{
  "n_layer": 15,
  "d_model": 128,
  "n_head": 4,
  "n_kv_head": 4,
  "head_dim": 32,
  "d_mlp": 512,
  "vocab_size": 8192,
  "activation": "squared_relu",
  "norm": "rmsnorm",
  "norm_place": "pre",
  "norm_eps": 1e-05,
  "positions": "rope",
  "rope_base": 97300.0,
  "rope_fraction": 1.0,
  "qk_norm": true,
  "attn_scale": 0.242,
  "bias": "none",
  "tie_embeddings": true,
  "parallel_block": false,
  "extras": ["paired heads", "value residuals", "hashed n-gram embeddings"],
  "init": "trunc",
  "init_std_qkv": 0.0497,
  "init_std_o": 0.00908,
  "init_std_up": 0.0497,
  "init_std_down": 0.00454,
  "optimizer": "muon_variant",
  "lr": 0.00376,
  "beta1": 0.9,
  "weight_decay": 0.053,
  "lr_head": 0.0066,
  "warmup_steps": 0,
  "schedule": "wsd",
  "decay_fraction": 1.0,
  "decay_shape": "cos",
  "final_lr_fraction": 0.0,
  "batch_tokens": 16384,
  "seq_len": 512,
  "doc_mask": true,
  "train_tokens": 90550000,
  "steps": 5527,
  "dataset": "wikipedia_en"
}
Each number is 500 + 25 x the weight over its row's rms, rounded and kept within 0 to 999. Layers, rows and columns count from 0. Numbers have three digits each. The size before them is the row's rms in percent of the matrix's.

# up: layer 8 MLP up, 512x128, rms 0.131, rows 20-72, columns 0-127
# down: layer 8 MLP down (transposed), 512x128, rms 0.122, rows 20-71, columns 0-127
up20 102:513491507488495460493495505542541457519464457485532547472454474506520517515471468493500491545463481468447537497534505496506512498480545537457515497492502542477507495496473516479497484483491482530509492501544516500532522452500506519495541491521513543535477479499467490474524496504509489530510488513523496565458508512556458538534492515497478500448500493481501488502495492466525502508511
down20 105:536556505527499498467534538487569487532496520506503560460513506496497511483407485481524495524477519503518507500507555483500499476487514501519508503502516511465474521440503552513535525494542463488547517512514488504529522489550481516506492522485495515482493494497495469518521485504497489525451522512474525476499459462519470490503492521485508474489522513466499494508485468472485499497471
up21 103:471486505552486502492469497511471476497453513496512537505477514514521493485530520465521545435484489488473470521486510542520495507527484455515518463493507536432510504497521559553474515470511486523499485521468493499477468452545502473468520447496485486502479515490506461454517470523505510525533491493529524514498482532495510497512479491515525474469485534483479472512453503503492512505478
down21 100:475443516481491445451478568514535503493502533535451474508508534506470486511530512515507512533496494487522529494439493517478504486531551501477506479507514475495558482532518486473485518499500481484522538500520535486521501496517527550527523495525518470520530487505467488539481507521509526465517508501530490491492540495494511512529479469472509492457498525494441500487479512484473486471477
up22 104:509486492497497537538506499526473529519497500524531469482502521520516507514503504497495457498471489496485509544510475546508472502517485489499545477521514506502483549525491561527496478511509460522495516470514456546491509511513466560503508544506482507492546503531505490497499476479504487501494472558488552503511464578468494488533513514506492457512480489498528497484444516467516505443496
down22 095:521477483458500544526532483509469524508476484493484513464497538469500485547482475530512499468487491494485498505481475483480454472530495496474515487530535472512515588498513535549466494500491506515500503485497511479471505498532471565510493462515515498502539524518491510535495501456533479516508490545525522517488518541458497514514490472489531488507496495505459511555447505463507511489474
up23 093:502517496548497515501469516446500513518507491503491488563476476473519502494490486517489478471507509503502519509501533507510520469441494503479489541495463536464537474548472471487493450493460500537518504503503461460475480499524507510460459549533511514460502517521516497435525526472527487488496513495504513492493494481493485554486490513476493497520436479543483503492505474456537476517492
down23 092:515487536505505489482498465522491515472532481525453527516461495502525459468490474444521488492523485504526539511508520547500523517532511505537489496545500534521428520501487513512487503514517508484522491469523509508530515526516469473490489545508492515508510463510487512523495516507559522481522524493503454494513496466438519524463552506510479521502521521496532517504497508577523463487491
up24 099:479523496465473517522504515551503529493466542517482522517466471448498483467518553506477495529534486459503503528519510509510495496516515543501531514478495490487473497450502533511508509484482465474480579519499493529530467481521452510525468508521474494514522501513488508483513530503559527508497508485569521490511514514511488514488487484423481494529491548490520499480519518516501486511485
down24 098:527505497493504505491509559500546542482535499433508485472501488532452534500473490546508530516479489479512552475450505540540442526487488543504508519507511510490490468486469487500510520496488484507483495475445505506494540481526483489490510511488506486498519502513504467464506491509503518495512463460490467459509462523465565486486473513491506464498515519486519512525552478483493536512529
up25 106:554510466499498486546534495492514494512510504549482518475511482525498539510465469465516526510529464460505493487546463546529509480500499504484441488470524507512514492506483472505502595522504489488491466507485489490517498513492489497513525479494503526493521493437482508545527491503478517540547500475511469492494503497544482526524534479526495450502477496484518491501517496503513476456548
down25 104:520516505486492490470537482490470463503494522504473527481498487527511519537467515503496554473521497478520493511497516470523516483488506459528446492502499539513532468508506454472525499494530456506514505514473486538488493521458495526481499518495463528509524457474528512510503532511477546512497487481509507505496493505471438533423498480509514463480468540513517437519470521517504509454537
up26 104:484528499458486487537537507493502498482526509461536445488474512509468503479477515503499530476523507562466520479511480510477552471468509566502502546517508534491497494481448493434558476525492531487505531498491500548494510467475467531511483515518502506478520495478454515501512516552484488510528482503500487490501498516505466461495523482518489517493535487534512492501486524497545482530482
down26 095:466478506476449504482505490505503504484493524513515415507498518531516497489490468484482479460520473510498504510466489519474538499533463534515506463472538477504480485517485505464467470534493537515491485477481533471481509510464487511483481535499510516461500426483494505462490490544514514481511509491482470507498476495490507475506494483473486528501515524519466451499458475513519505550424
up27 107:442525472481470518512504492501506529504525492506475454487541476483506466460517504494449498508511495516468501500518522481491509515486484489491442529519537501506512525486508451493498461442512458467517527481529537452521490490476511480472524515502489510506532479460545528453493489512492523475497526512479508537523476507526518517490489547489519519526519515492482470523538525547471542479541
down27 099:458465530485522504496527506496508483532477501506488480504475513523474505502480493507471494521480468445460450480487412520466506491499524511487462518512537528500531476495495522490525526526488485521545507487518512521514544457506483474506535454553528503545520480499491497485549496495470520467516491512516507514531511548507462506550497498511510495482478500497519498500485559527463520513525
up28 096:488499540487494483465534532478498510497517533512508520510511490529494490467473439453496488477524468458480504480482513459485509450495488479539491494484518483464497521499504562508473502482489462419539503441504528499471513505472503490445515517526504500503524493504465507484515512517538514486529551528503506465503502497526471491503469482477479486516478523459534517502485509504554486519518
down28 096:506497524491504469514477495488502487476523506511477497529513502511509525536501446507497505521503527441496550529509551479508491512502494497501521473458477496547488474496485483521522444513477497475506514479446536471538526506517501518503526479471510479486492483489497437493487534472495445520492480472494498497526556444482546532501518499484482483492437504517513518523483533512488556503532
up29 104:545473535525502534456519512481472467489548494502503502501486509499462537504488525509521508547487505498479496536497538508472519533451516507497510525488481516505486557494466511491503517493467499491514518462518545467484470492508481481527515583444483499542502518532484509510484478516528521532518466489529512479538500504467495479499512532457539478505467463493486536505471533499523468501509
down29 102:516533466496444542538522520482494536519527558493530511494470499483445493521497476534491504562466527488545531506490496509530466480483505489480487507490502497476478493524464522502458451525510456516451498491506501510488457479480451534493459521479509455528462508499500505525473474516501511492468503501486497504490467508515521486531502531475545513505489474490472499516467481493493555514492
up30 087:492506482510520436549509497513493527521476483483514494471485490542513499528470450523525499540494537496461518504476496488437470491481545519493459541523508466490502475520497511452495474539494531484453535501489521491493532449506518546490507518512507514480512520485491462482523536547501496501487537496527556495486511500508485481509492495464529536505458474512485477501460479493488468478500
down30 092:493499484476472521490532483480519483482488537494547517491486494548537498502471380490476501448536497510493542466493486497507502465500534493495483486491512442535493491492480538507484505517537513450527516515491503480500542506499497467541486529524524463494517472474500529494482483493478489499485508463502442501503464492494524501514508482472503480500509505496456476507527479485462484500472
up31 099:465512503503489480530499501500457528524519466507459497517480466456503490478496456463481489480522532456530531497536513494495515492528469451504480469485527525489453538534484474499517489496480465524496504467488505494445488511489498467500501504487474540538472465460518522476474544520514522472502484531483486515501514510508494517507480511462483562495449518458484490507520504505532434504525
down31 098:477563548508530505507518496493509535505505514537516555483526524548449462504509461514498514517495524498492486523466502500520538480532534485458549544464515526502528479495500511500534523496523484505513531490482563474506466499480533516498496472547467535503476501497534479503551521516494477509480521502497530513480507482507516464468468471533530511502479507502519533518481506529534519529512
up32 104:487534527497518503518515470496470502498475513482493475458511485476551511483536455482507496479508554514496449499516528527482510519486509477496474515510513526521530534486446485495533473468515498496464485490476549495524457474506498517496546486514513534522530544500523503458496482493509472504533472544526555529515483510526524469492525496496493541500540515551482499507520540454545494499513
down32 101:522461522498521497518502483503529538514517510531542515517484531542479495482488519537528498481498469483506491499504488514459533543496460458490470488437491505530499490508497479513502558501442501468507510431489526508459517485513517481471520495525501452529477503516476535440465518527527451495480520457496484502491489508489488516500517456494491492517524492500533511502493489493523489527439
up33 099:502483500496483513477500492477463482505504483512455492464510526540519514480500484487505515537473482495463540446497501529486507507519527511469507509479460494481497520564466502521510504534499481488508471534536501457518505501464496539498528496522530523510472486534520521507478487503507526533496485448497537506497533534447499429575491484485500528445495511477476467503516502526528480469501
down33 096:468473508492553486519516477500520502555462515496477501511499504493447485493523449458475488528514523488515481499456505460555472512496518527501486547512492509511475484528492519475497560547488568496515513458497532506504496535484508515512556527512464516535546508512516485473481506480489518515525537490488530532460494485478539514508527512517504494497515463510532482494473515491519496527475
up34 102:510473512507488467506468483515485477511511452520511513536483423507475488447499492574477501533472468488527498499506504493477469504519478508517472474528488534518490500508504517499506502491503543484427510490498469502494523507492511534474491523493449531510515455505506488482482491514497534479541487489476554548534483464523450541531482528468489503499501482479455526491494516479514513484489
down34 107:512498520494470437535512507502489499511491478501510519503500452516478470489501517546490517487439487519515521489465493480464455482529484497519505526467456475552477509485513487526474497474549512472486465479497487455504498508491534534484487528473459478515528497484522459476505495483515496437506458458523521521509520489523452517528493487462464482497528479496475529504453500493496543506475
up35 109:499528504500513540506529482484525526494495498527479501511543502509459519483445541479498547516507469535493500484514465535468470524426513480464478478495470500527486528490523533512503556515484489537507504475476475501454481495449495520490472494503501506498462512470515505512491477485485489510481500507502486504538535530521506502501504539503548501496476596463523503497480469467510508507479
down35 102:523495522482496506443484520513503502487487500478543520472494537490501511507430521512496482503532501492526517507469543467516544514521486510491518505527497478491523473519533505471461482505475452519475488530493457536476508485427511472446512493476496467497476489553508516493494505526457462506501463487524514549521484501561519512525508468534514512515538488527489471498486480524529488481491
up36 099:505513521488508492490503508469511515499484492463522513540474467512497497482488491492495489476524506490490494496552541525501524504487557526532507508483477493500420490499497484511519511507516500512511520573518481538475534553515451502476503436517533494455505464500467521513512490533447511515536490436548503501472513498501502503489526516494469502450506522487451496506521505529529483493516
down36 093:478535490486497489507495495491465485506487554568516506501510498502483475476469431481475526518482539509485525463475492534479490480580470506456454533511557495485498499545480531486490491520492457492509495482490508502477482508460530498505478521480459510512556510512469516489516473506521485521483517485509454523511495513493509508525500516515518503507495450501512477490481473489475501438532
up37 108:503515507471513588524481476480516517504506492500494522547480522495523477515529527487546530487461543523514531526512474471479550492505484484416486501535515471502498520499491482500544488491477452517506475508510470490486489512448528500548532504482501510552539522517511451499477530479491438480510528476508507502502523516499493532499467502495496546501500491499489507526517511511509493483498
down37 100:549532463486503508518495474524478499462499469512473483499506497496506489525506517523526481520518537479508503502496517499503505474514485521478462486503547542502495508491492515519509488533514470500497494460547489549482484540457508495521536512501552472535502459512434496524471519485492482522482495496529474501528506551486481482511509538529537545524530493507511534524432532514519486433486
up38 099:502481489508479470526526480513508553499502499535483521511523496480512492495539449450491477520552493543482487484488501488533505501480511503491504491503467546490504478549505553483522499464535509512558483521521495486520489514489503492467494494544491507506506524484515539474539505511510508494531467489513525524559480504463528467555547518445516469467517491500459482490466489494534475470513
down38 101:477511423457469489482503519501498513489539497508477462492467517547513473513496475483525523485489459497502520501467490520479544514505496503490470474524512517496511484481529529452445522515467510497467495487509492496478485515522511476477484470491484502513474547486485514502504511486495497534484483553491515510473565515540485499485498459507506450438520505455493493523521565478478469512472
up39 119:518535518488499538534461544508491523515524455494514532472496462529478486519545513495515462539479555507484504481492533536548530483468488444530530501531473508496511503513473514559449503467510496483540456491523498508493479503518529540527514504486494527490450483451522489499499500491548516500500504511498555478478478514513512512516513555495514496517517527495490478498498512510530486484483
down39 107:499549516471503545499519484496495538487517465471515518477477473546467488501466513502499463500476543520540520484509491520538556529465482519520536493490524506534525550483518491510525534494511504499545469508532481497487510496487511480527476545537529546508485486457459466488510484488506503491521489508535501504481487527498513445480528502506501492467531547520500437499504501520523480544476
up40 110:485512494484480430507488483509511506503472479511511510539521471513490474518503536490504491525470539534492531541467527482464495527466500510512482521477475511475479457502524528547509488562533494505487501500494508539494509479522477486494501472437482498477502463487530480474467459458505461505488538492544464507490528491521444499512479512483521522505435486497524501487522506504518559508486
down40 102:492500484506493469482506513488481476478520490504501500494510479491483481524524562488500495499472531516495484535496514502511505541432495517521503542525514491473464478499541459508519514503509484459512487476466500522520502497473470467494494507478474516506551468479545480469532455536509506501434517445546495475508556517549484530462491447479477489494517488458509503536484502520498528518511
up41 102:508560507498499498541491474538471488506524494482488511554531464485501498527530518507539503527490496548499475500484526523498452514528528479450468505523456509531474502478474506493497469486490480478507518515478477484504484540508504506538525496520458526457485525561493497477505503470486518536500467509435520478494532504523482465471484480489540504482504488526527521527466467525512545478525
down41 110:508570509495517494509486535546479544476509512463539440505537492531486527507487518481503538532526507527480516488517492511512523503504515494471482508470498520526531473470503459476505490453482474469497541495543511491526521544518469522486495497503474506521504489509487520483541477458494464537480490519460516484477469473524577442525514483525505472523490501487495519501483488482500506476524
up42 085:530475500510494495492471457478527493511514480510512457469517502485536508449505493486531450535484504511509509549507513510455504497496536550484500493525516488510456483516521546518577488461518534508503523469492482528508435503496458487498495518512531472505527560480500547509477446492481491484487508501481534513475524530496495529494488487523465476520488500496471514460533516508512480528514
down42 095:525519488484529500540497503531468477512480476506517533493472511528487526507486479525481531491511487476540440469497461480543500499539451482490503489517490494514538494484496480504478470504492472496543501500516493528491489505495543471492543536519455534512486519532519487511449550527526489508463480556507470488490466455524472471517530484509516518537488554515497508534466484503484508493451
up43 098:535508504480485531483496472485502478495482500507503503500495515463516475495471517519483452487493525542509503485535504496476506510494491502463505471500517510483476460495520516499449494565451496473506510511496536440501497487521498484452490527494454467488527467538542468525458514533488514503520497527535462541511527465529492541520470497464525455537497500515497500527519496565507508461532
down43 097:517488496534517487483460512487474493532461518496534530504468521469477500484515518553481533515479510513467484462445517527494491515474508504455497502511506522473500460503484487492469511534525485514518523477485503507503568466513513489506494480511498500519484530587533521491496473547482527527472520548487494515529553481513487480509497494476507515474498513518514500469478495420513480468514
up44 110:514485489481555515480480514546510480529509453503509462499499512510493440488487506513525443509462500509488478511471512486500513493508529503470540483497513516489491532482523537466577482522464532537497484480483505480464547461503491509508481449488476532450527535510497544492517507476520511508529545524515471491499506484475509533504473512488495466501475501469513526503485440494475489512530
down44 102:518501517507524513507489458528500501480526492508530474481512501487498490519478494534485539486502511543502530490500501507537485519526538529470509494475483492442489513525504462495545500493458485459513475432476496479460477477477440513514494457508472486503475514505515546517505512516518488544490498495513485476481479453478537528532503494535473426526486557478523525508505461526493493523489
up45 107:501460491536526492504502467489517513526563480510483501507544479537451439533513505545529513519457508508481496499491472539476530488557516523454517495488520495489482537492526507484497516514484533479470497480501507510463488513476476505533516510506537512519476482524496514481550457527500512589549515486492487487506507487462532502497478505531500466522490514491542527512507497511503481494484
down45 105:510545542479466497518559524504507434489515479536507463513558521528513509540508499526483523501509494465480508503497495499480492524531553480466498479500510492503502491492496464494475488474469486453515523451509536485499498487480511510532483505563480500566467498482502501504491521492505474544515505506507494503482533512501528454501500483480540458547491501490541537487485502529485518544478
up46 093:503521518516511492468541494476508501523501457469508510486518490514558495535493521490520485507492493524513486489475534537498508516547481511510467497494486516470526489421523469548535483497472493472465480497529502490524553471507538521476519536466497519486523482454489487492512513546511460532516525535468464542510495542507505548499513537475511527481485507462501464498497495485488539476522
down46 091:487547493487466522451497527470511471473442475494543487490543496486467518509471531496452482520485497504525477488478538477477499497490507524535470460489481483493517517520528477527533487450503480513522516480480499496527544501530560487543527497480533454467516481546524468486470483493495504495483480493531515508477521484504466519499504444466481480538515519536516481472486500503520521516479
up47 109:505517476494479445525477489493512553508506478496539513517507494511500547474496531500497467437517493513521520495500481506514465536510491525536519497465496547455461521487531469478502534478527504467492505466544503478488502527494525509471481548521473505537461530457528450464498506546501488508521515523499460441500494497482510486473523540496506496478505532472513482490503476494500454515526
down47 096:527528509482497512490500467494506509472538483496508478494520490489496507479526467488521536456503524530502480476458513491513505539484507532485515501451480504536474505479541458518532518457507540491496518503497526501528528518514499534537495494525502443492505461528536492480514508472501501459502473449486540473485503451506539500501516524550455494509440491539484513475456542503533502495539
up48 098:522502507529547540516512503514515511518505490442502506536526465487515506498483489524520498509517536518472472488551526564472456517510486475444522504483485495506469524493468554511461520463501473556532483516490495540489527507464478459507521498485504527477457486482541517499492484482529471482497538478474495517491505523481466484557512475527494512496503502505509504486502524516565476492505
down48 104:506493480527525520480524484499529474450483471509470518499499503498518489522523439547498489487521526482513501490492517526474526517518500546526510541457519462521550538512508502476466507520489490470511479538505529485515498492498496532519507492477519490537482523514507512487511489538486465495537482481492493473493435511535509481452536530481486465522496510514541524477515578535536542512502
up49 097:508518504483527508490457444467529490538553477467523455536498488496484498483454502465473501527505489482486488483512472513499548480486505492471451502478515508482487507519519490487492496460475503485529504508538531511486523493532514469541460497494492522481511439471455489457498472511528518526552519454520515520516497512507490506489493557533509548492453502532496525521534507501514512469473
down49 094:500499501509541518500478472450528526529488508456501522485487519442489465518462481466483515528507517483497512506496516464494500479479475484521442493486501470507467476480505510489455495475501460537522478492509531515512552509514507466530474509546538535458508456524458467482512480472510530523519546475487489502466500509480516504516512514495506541508497473461536473498511484482491534491432
up50 109:484505456478508445493553468511490508525531509527486509583505513572483553503494517498483513514507503497473507507502487463510491491510537488507493527541516521499459491465479480492499524485540485481489460502504541486525489534498450496494505503482502492506456520515532499504438532503489526526506476518524491504485538523525518463501482523519511526485546464499530486532499488520501557494486
down50 104:505499502509529526505524508475548491529496489449500494476522540473523490537513475541439526513495517481497529442487519481504482485522481512462515502554473512501450506493470526504503513535518475525503474503495484488490499522511512471507476497524476541468498539496495544488516490460489495524481474510459553475485488483515501555501537506512498528471488428513488482506546486501464541525496
up51 100:466506472494523458492468511441493495499509502493520519538481548482513518482478504483481457506505480453493482489470490477507505536465454464519534506533514456486514480456517516522484525475458500481482524464550507533513491523527456517503466459456480522532549510485505509545523486514491494474496518502506470477526530534492498490488469481514511522490488471500467496495490455512537467535466
down51 100:471486517478511515534543515511533551509457452483475510454508499497497511486486511498482515475505439481500492471511500499512460517486499512495516467531467494488504487475478435484501473457483487468511521518513499513472516508500498561518484473509525465496505512465482512524490450484513540485553484533510529449505555503473511477519472510495468539501461466529475483472495484521493498538475
up52 105:493513465492522468500529479519505531525457508513476490521469463506497520481483490557490522473497464473515469515545511494478485487462541523532488510496453507502531520460515489512506535532586508522521482505504495501440497469445482504481524515503500493495482499469522547497525485511537488499497518472526473478484506509473511512503517478492509492481505563519548490509514452469485480540485
down52 093:515492496487531469490497476543516514440468479485489511492489511527504490487500500558465518474508509457533500463540486478490451507416455458519483491513475529544535509494527496514512470482522491491527475495522512543508502494498496516487539514506478465501509540510475481504528483516499483520511508482500492481471473519494471475497515509501477478512526572473542528478528489449475516505471
up53 105:507544497490479448536498513474480495509487482480451531489485496499495521474487517511503470488496516474470515487483542508505489444514498532530547496489494499507500512485492477504514509515520480476499485529481511449475525493508521491492548514444522560517474540452536549526473526465489470491510537546512524520536521527496462491490524429511517522483470524484533510502500463490485479498483
down53 105:536527527515480496481502535502494470505499459541503538520546522466495569523491515489525485541509531483486486520436534519487550436534511527504553504503506539527548518489494489482503521538496498514501508516488482463498514514502542499544495510479501496479502507491511494479492516487480483496484469471482521507504558515513525509483540489532526511503506499458518470471510540487449492486531
up54 095:496523511488462480524487474467468492517531470495467537520574486500516503521465463487510540539467481523482481491487484489512465481474537537516495534487491462515494507462493489548499452501490488529507532497514532445487503473533498511461529478502526522493523539505498515495486498509513477525485451502502517474524462530459520532497527501498528528472522496505497541484460515540535502480461
down54 100:557529476544508517467467485513485459519470508513496470497498544510485479511521423476486491487501478498536505510497476493536480510512514521489485484466513494492505499484482488468500473471485510497506498457516505505502470518479481473496453506500481490508521510488525460535442513487468469487470528511509448519474511455501505501517478541501448483553485460545507475499471486480462505535446
up55 102:482531514504485502499535478498536491483511503494494456527481492540423480473492511483474497533508480502486493473500533496500515509491494527517453526483506507497546496417519471509452503557489443514478486450523481490520464511508495487491494514510469510521490523456456462478488467515526527477559502507494482471538487484487524502498528510467490472506505506491468532519503467464522497513503
down55 096:482534465474526495491557488479549501513475497498538489448450498521467510505505521517482512524526526477493495479501483505508484506569450504508509536527493495466487501543438470514516501493464474560482536495504453503480475486509483491461503529471477522489491511516480499517493494495495468520524497504508476460507505466496483460526533507488474507518483505490539521470533470472510466501444
up56 104:480529459497540464527500511472469436504483526519484473490487495530501497471487515465499540520490523520524494488523512501485490470496476492548496497543541513477484508504440521516510498490511486497490486503485522501518488478528495543497515472492528470539486500502475513429499482492449449551494457477538512537502516511535504469454462486524520521514494500487503490475541535454528493509512
down56 098:515545474472536498539530530523514514528490526543497497490534487504484551540514547471490506547525461513504486479496481537472512483472476508514480502530507478466502464535480492523518498470498503500525474495521535528507531493480482513506500469458562526524528470513512534509501547477464485529463493464531491506503524504538521455515480459473499485491525496445526491483489521497509528499474
up57 097:501485503505513523564501503498480473539463481470468520462503524442495539512497517487458539546508529504527518501524493505489514528539516499496461512489444502520515520497471480501533513500494528478483528509495496512466481449545513472516515533492510509490491519492534492484539528516495514503541473521538466476550461526484476523541512545486522483506511462482478540488494459507490492457484
down57 101:535518542525487474509518525505459522485524485480443470485481500512474570487476520482476503508508469538479509503517494484508517520516518529529485512469531451554483490519528494534532493465529510491543501547484501506505536522520463509506531512520536495468530465524513506490520480465480492510474478494498515498515511467448488516510554455504504533480479519472505495500516527544517537530521
up58 097:505498502516471488513534479479511518496471512499474490530472480464498452479473474513489503495520562474490482478507519504500477528479467517524515452473525583496457490506462498518519551506494504515492485521501519477479498500504496456531492490502513518461497443493497478481464457521516522506529515473522484477506535508470475519535551545471468528521494496461499474460507496498504458470468
down58 086:492481535503514497453489511485516501451439531507488517502510517460507461565504446490470498525502487511479517499494530510507462525514494502499532452498514520494521479492523482505577555513473504501510514447510554494500514516529507465540482481475517517502490501489536448487484483488469532510493487501540471464509501476488469533522527474470472482497515504498508526547479501495476515524491
up59 111:484480485496514524509558452473467494516496513518510535489515520515475510531535510511544554500530511552508475516482496539499491518518505475491513505484545510486520531474468532475511478497538462458508497506452481525501488521526506522526546504500502503539558492540506438478508462486511499489497466519501497504520504555483469494500501480541527533514482450478503504458468516525484495482501
down59 107:463490518522570489500505520520509530465485470479530455501517513524521500516469529474452539553543519476505488497461548540542472477507508539487518493495494510494489503501501459499527521531552492483506524466505534467508513517539499485489508518493468496477465484530511479529530498507481494493513493486490478499501515494479553480543509476517456495506504482483538545540542502497484451502490
up60 102:501522504456471512519546486517540519487509483491486561501485495526554496494476512484495505524510463469501485496467561521469506480534486519500481509482452533489503480511501510526504498534530493527445548528481505490496500480497512518489504509518536533493472494444494509523506516489520480510514500473488459458510516529558494500487497527482491502497472497529446466556524457466489535532484
down60 103:488538493501475498492527468471503464502508454501459484462528489509509506482520552516553505574474480515497559510527483490547492502514507514504541509490539497530523544507504471556509501514529515510486534502513506472461481470464508462466513498490481525495490509516473506491478532422503507501525532523518507482468515525477468516559490511487493521503479485490493490480507496469481511504471
up61 096:477495530460513477517513494472468464470503511493465461553500466507483531502504544530499516508486516537476542502496476514552509494478526492512517483514535543483498540509549505468545484499529508518466518494512483475472454512472502519538513472504482534533498510518512512493522537481496484482545469488533498528505496501521507494488524480473474513504493493528467507575524495527533485566496
down61 097:515487486522436511505517475533516529529506509498473512516480486528506485529473546490494521539511523514522516457462454507503520526494499490493510485444529525459519516471527458477499462538492498463469485509523488503472528529478456487506500519470488484485549482512459521481468506505488485499488489448576507515493469450530472464523527487499490483501524479535481482511497520504521499504460
up62 096:486518507509477511492487497500482517495511520495502454467532557519503507537501507577474495541486521513479476470451490522478485463459478463535501533473523512491510462505534506526501525505503484521515505495477485492509492499500467460469530492487495478465489520543478420496484521520548483524476473503497494532496499517499521491529516503488494517486474503467440441492514482519458500467476
down62 095:494518552530500474503520485491543479501485470509503512481509505520511508480473487517503478492492512489455545487478525486544471462484536476502503504466463488540486485528489469508519498510473466486477519498548499482485573529516516502522475501528428509459517528506529541510513483456500443500527494482515523507519490463507471492491483496525529504526510481440520490532478492473538466484475
up63 109:494503505470496471513492486495477467510485522510506495503575519473500489519509470495501497495469529524494511513471484544487499485493500499480449529498462525530521491522563518499506535529491482532507534470522490463503515460501556529507519516508490517513507498468464487500510502510483470504537483488524497594484473511520521545455528550493510477474494511505487509515508453541509494524553
down63 105:489469524474519495480458525486464508511513474481501529480550511492528474486500508491486518499502507498539534473512488504525496487520472518509487533481435522516496497462494485470475523505496519528506545486516487483504552488505512482511468491486475501505482492474528501473478501448529521528555525507530511468529488577469486499439522526433521511506511462490497520478530492528527488458520
up64 098:490529537512475457523513497503460483506521519463499520505515568487513509537500522483490513494528517541523492498486492553506501500539505500513510482479528502466474471474485525518493509514526474507512504476478516489531525501479499498521526514482482491532503499574475515496507496515475518514535418488483498443516516520498524527561485473471510494480527453499514502440512550520481485498534
down64 101:510481524515506467475467481488568449508481472471546504496504516531510465497514490532518534492502502488506516502514473525498493517506504497516486509448467525536536536508507507534499487520538493492526486446550468472494489529505576499487532505481547513502486554545481490511486484491483514533507499527474500509483493512517505501486511575505497520461501489477505536503511500490493486471439
up65 102:476469442502496489498501459509453459507512512514476540464499520506488505486507528507490509540493484491469558533537489441521487476540501452502489505510466501486505485524455481528487490498473527491464464506480508510466514542519496495476520495501439506472524493478450528513455523514514518499526523465534485498503502491470485501486535468470488485489424474512495520490497515484533496486473
down65 095:476452480510474521470486524498470474485471566493524493479519525524508479507503580524512478521468482520489530547485523508528485514499502440524526493491473473495491498466467498511482508489472512516494502497485509511474512522481504492483515498522464510488485543515517568496464501461500517504516486461517529524496509500518514469467512454487494516489435517551536541550499513488528498502493
up66 104:479553476503450513494444505514488529516502526494526489492525456475471462493468493474541540497535493538485485493529486535505541496487487447521500556494488534496460506485511473564523502526563455518507564452521528518517486516521490518526504467455483502514504489492507483501485492473513488515476486529482501486515506495511525473505504501503477514473541533481469490485516493496488494470501
down66 099:511555527516504524519482487549479491450529477526513524462498465481510525496532492492491474515502513533483499492492463454536526527512555515508504542489498562462545529512468454491471473483495514530503552519512508532516521498483521519500449500515494491508520501536538490438483507488517490467506478544524514509522529512486500447493506491507492473486471537524535507494525493485502521499500
up67 106:467480514488527523503517514527495500492534566511484521491499535482526437468527522447535485501478517500502453508490508485508534577491524541507477456517515511477493538459535528481486507524499512498498528466517497449494527490460510460517468468525509499495491501523498515525496487518506490511543474529464464491509525482469495483543532491486534467496480506508511503512523473456536488513494
down67 104:556537499474536505469507535495440505495454485453537510516503510533495490503497496532493520464474516480456520529533466514501507473503472423493511522533510530526498508498488528507455509509529499542509492539496520504498497513511504483532479508506531514547491524483486512470490486482523512507462437468506512465512535494515530532514553486513518517512494508542512508519504503488555468497500
up68 095:486510530512530517523498495488487466506526487471511477524510517536565521519532495465503484478510508530525491524487533512488464517498459463515492475512524474465522536505523509522502478512515511485474508499533472525516456521441537458479547503474478466484454500532509504545539536484514510558494503488503495473535505516518503523524491502530528529480513522487546483504451470482467478477469
down68 097:488504505511489508495470529509503488529464532497546459510495498467498484494530507490479491496478494551468524470464599524501472450529535513472503470487513443451516506483491542507528477495513514522523465521467495544484530482465524482512488464477515457468518494515506489515539507517510480513512507499530510511538507489475501510505538500488466480463516488532466513492501496525458531504514
up69 107:460490494473524485489524513462538490519566492473486505441523531496503491503468524498500511516451485523502482486509521505492505492482471487505493492502495550455487528527532527488524520531534486499477486551524488494452549454522522495483524488527521503534547521547453520457519463477524492529510497471492518492508467520464498506488510515465484510530522503520489494472568524507508489504512
down69 098:495514501489560482472512494470496522487502493489509558485534519445494518529484483469518514540461525501490541467503526503475467545486517495491518464503495525507493484533511472506506512546469493520485530529492497497442520494482518496471541456505526467533498477524485486532491499472493532506488417510504507470525478500492511479506528515515495473510556499526477528464508549459511503524497
up70 094:476543488523501524496486464568526486518512517476554479504508468504513533519502504479515514515523508506506519516460518481481464536479480494511504548468463516498480488482514490511494526490473460534513461457555499505482509476499478502464511504522472489541520496456500521491469544517496548489545505495531525483503520503505504548496526486509503447521558482517486532464480506507519481449519
down70 092:498486509478518550490506523515540491531491515530523485511522507533492478503487493511479477571492486498512501505487463502485487520507520539532496488545519457464510483510486508489455437517514532502458423522555518502493518512453477515476511528481513490480488510505483492492517524504504483493505466529490462503478512508454509487528545510488549501522527547460509502476469519464502455484483
up71 093:512502544489513517504475468504470497493522513466452514454532513503474492503520519492511478477499497514522506469477506464497490511521466486458492489530506507459487480464519487502462502501501532480516459496514558518484466531490509524489529552519551448460494472464493466546473523503523522487498514497564484521468523513452506456520512475490540470476485492488513479490532487505484457532516
down71 103:492515448513528498515499508473505483513499493500490511523504496415506503542504483476478542485476544544486518486509547526524540505481440508483466481477505532483479500483525531521538526534466483481513521499488496487471492445505519515492484461515482504470521515478456484505516487559478472540548491487492515517517487524538506507444537521512476479485508524492501478518461487498514496491526
up72 095:521522499444453506492506502465530525507497502482521527503472528553541497456478487473460545520507510508439459500511473519504524487537509485486506497508502503446532501521494497487507518486511490484492448508536526534455504528493500528510486474500494544514502504502506502466544456505497500500469450471489496501543513579486529486481500451536495517492489484526533483502522505492522528505487